Weights of a small GPT-style language model, trained from scratch on English Wikipedia: 0.961M parameters.
Each number is 128 + 24 x the weight over its row's rms, rounded and kept within 0 to 255. Layers, rows and columns count from 0. Numbers have three digits each. The size before them is the row's rms in percent of the matrix's.

# layer 5 MLP down, 64x256, rms 0.0991, rows 0-42, columns 192-255
099:087166123145158155160104117151110145144094121100130163114158120157106115125148140172142069138113158167107145150137097119118109098163100129135109127145108152118116121115137128096153103090178132
099:138120127117100157138178127104113119166132134104138112159084138106128150075147148136114137133124167088134069128154142156091125137107158138136155189175122136125129139147108126112137146131114138
098:140110104122114144131118122119169109183142182168090150110167099107138083101151148128142131155115131138152144160167136108142143121108137109153108144131127114145136111136121103119118111151107133
101:148132158134097111115102130146116122097106129100117147175149125130122096083094137140111127160128121127132116165118136118173090138102094131116099127113122177128140121138110130188091161143133132
097:130119087159167105136113117121127134122105162150154134160105101133080079137128128165108105068133110140104119123122130123150111135141172192155159122059143140090148162118124142114170148129101126
098:099135133104132162126087163101146113122136138131106164154156122119141108165132112102101136128126111113101131120130096139118120097149199126090152156160143126127163130135123138112131140146143135
107:122135116110164141139108175116120156080139149147106133159125131120090125123125153122106092085127124129121142122133097083114109116113152103115138121084130097085096078153116100089140106141100126
099:169134134105102154138123152132170123092115184107171119150088145113110122137146133148142151099131097150127114106131095110158121125116114137123167106120146123139135111111166145116130140120177120
102:118145099109094142089086108191170135101152119106116133159154124115122134153106104158114170132124099178100115099100129178134121143101167131106148162088095147117145163158130090102136108088099163
099:112098115128129129142138115104156145145133117121127106099114129105116141108170130100130129111126119084124154092119151115105173136137129106124122126112140118140101194148135174103092102118166100
089:113131133143123060142126098150139160094110149097154127098179110150107137138134072155158095071153117130088155115117157126111143152139123099126114135116069124109128154176135155148082158146113157
091:115156088123122101122135140123122150142119097148086086107159143127157106103093086139125129165112150088132134142152172141153119110127105109152163122113141103121127122156146152134131161118172135
100:140134140149118110121146058144178162112126136117107139104146134101157161089132137135122125123173144130132140127110149110122130151126171086082116095133142162104170115143148087056136094125126119
097:132141144092145147147142113109165157103153119172072122088164118162152129140126125117164138133145133135116134131160106140101101079145114160119119124107117134112134135127127123107063113120092118
105:101168127128103111106111097164125123162154139107131105103117121129120147165147174134131123118116095134121117129144089109085081129088113137167151162120099107098140143129143155148167076112147120
098:127135131081103160114127086101102113131158119157090166083118114119140144140147150150117151123144097140144145154139129131165092124157121108152094137139131163139125155118140163156134111167122157
103:159196145140147142131106147207110133150137103117115139093136123127133148125119157125128116130092152141146117148122092145134083148150173141139136166106130098128113122115124134141152098106113123
105:107135145128159152082113139118139163070126144124125092138116079109164119166111140112099161125168071159148094132131105128123174133142136148104099136140136153138131169117128176118161158134102110
101:128115109195133112140121127125119120101073123157121148119154160141126106125126138141110091150141110122108105079128100126115143113126095131114104115105105109129165111141144103069149141086153132
103:104122123137059127176143112130122124163085099142137182151113121117137116090139123145106120142148152101126131139177135091120095181120128157125091134087160105122133126112123152155120136113090119
093:164115129166096091121123124115086130134154109145105096129128173121104104108143122113122153161139125119134088148133138140108118146118095143119155096124136159157105142136153119098135164126121116
099:101145110171129110130137144175115122129080098127138135129114110127076141135109092110130092138139121131128147169127152098145122152112165187113142101140170140130145090137141128126122144133153112
101:134127143151129085160115103072120106079107134161095093152146137137084099132116143103134143137113128138138165111125128075140115112123107131150156125154120142156110116120174133120144146105163128
094:148124144130109082127103140122122089159098156145163171070121124144141135154108164103159112124132152141111138140147143094117197121148142135125130077127137142124102144080091093132138139088151134
098:112107144087067158109133156170158116156105131135122125133108166137134117127123106119154119157107121112111123134086140122115103108135095148106131096143128141161137104124107123155082184159113135
102:124132178136124111137168093110116132120159152139172151128096164146109139151162107144175152139112147131112123114137112121138109114147144122161114166121136161130134119152111102136140105135150066
096:112133138120102125130125096124126118151165098135131124135132155123163121079143094128134130163144109173157108135093155124143143113194142139068144162165106129162105121129126110094118139118146163
094:130158151124109106176117171123140143104198131137150139122104144140156153113126130079119185073125116110110115138145088137160143102107118136138168132152096125133092113131126159170118112066158103
096:116126153115113103155104132156103120132138155132112141166088121162095144121128125155160151100125124148103124165089159132159154140126112052113128140110132156154127116101095107175098095161113119
106:110092135095136115114087159147129125111150121144114109073174161124135151120118125142149125146157129119167134148109147111085120117134117135166116139154118138131122106111120091112142153145158184
096:140152159101114105135169121131114151165111104129124106150144129140147137134137116129149124138156173104177126170130113153148155139153132132108108126112135104154131155104093119170095154140128141
105:095100124139155134113156122141103165123127140123113175138095099166120149147151131135114111140116117155118136129101123138126103094131132153120099127154119132110124156147089125152115126136116122
100:136151124116164083127142160157117133118129087110140095126137086115107156084136146121124142158093143096148128156095121115128116102136147161122157094107141136157129104112176122144138178113101170
098:155171130106128106138171172115189076129118122117137134127145146152127165142136096176149179097105176092141111090150162161106173092126194113137149128140113130124138105104137155113138153158094144
109:134166106122141090097163143116132147169145118082146114134108120134136119099160159131136128137115097112110138141119139170118166082138109130131159097141144155132187132110128108122099133169140128
102:130065148143145132117116111112131131151130124105135145134082130143141165166112123146105124111148118083123155155137113113148109140162136122099084137116112090126106161111157140131140077141094127
103:119130117164111171118131135168109123134112131172123141139140128131133150123093110103110154105110179080168099147127138114076167154117111162113145151131159113072130109154110097136113128158081078
099:132092139168135131110135148119136100138117090145156121185130094107155059125134157156107109116134129131140138103088142132113110118102090092118148108172136119152110113111102128116177097117122141
101:189098155113131157128095122090127090124097121099113129150125131147109146179100132102155129153143123126108144143114117129128138095159122120173164116154099155128115116115134153158181160141135148
101:121117119091095140118160130082138145094106129122106116122158112176154149102099151089128088100173122126106143118123139128130098142131153126120132125140127103119137176139109152131124131146129143
097:123127124120112156103137092109067102142164166146107126106153159148123122146132149109104119142150159135120109080139143193127121111122105136142126064122135106128104149147148100134118117115114182
083:115119129150146166111112134153089101151123132130134142145143126128174120135113098109124139073115125155142104116146146113072124184136167123122154129134162119071116156155109158155119110117108143
109:157110100149138133111136173089107120121149119146187118161110127110120114117122130102133137132127134093115113154128143126165142133153129120154130157128143095150156119157103131140102135171112148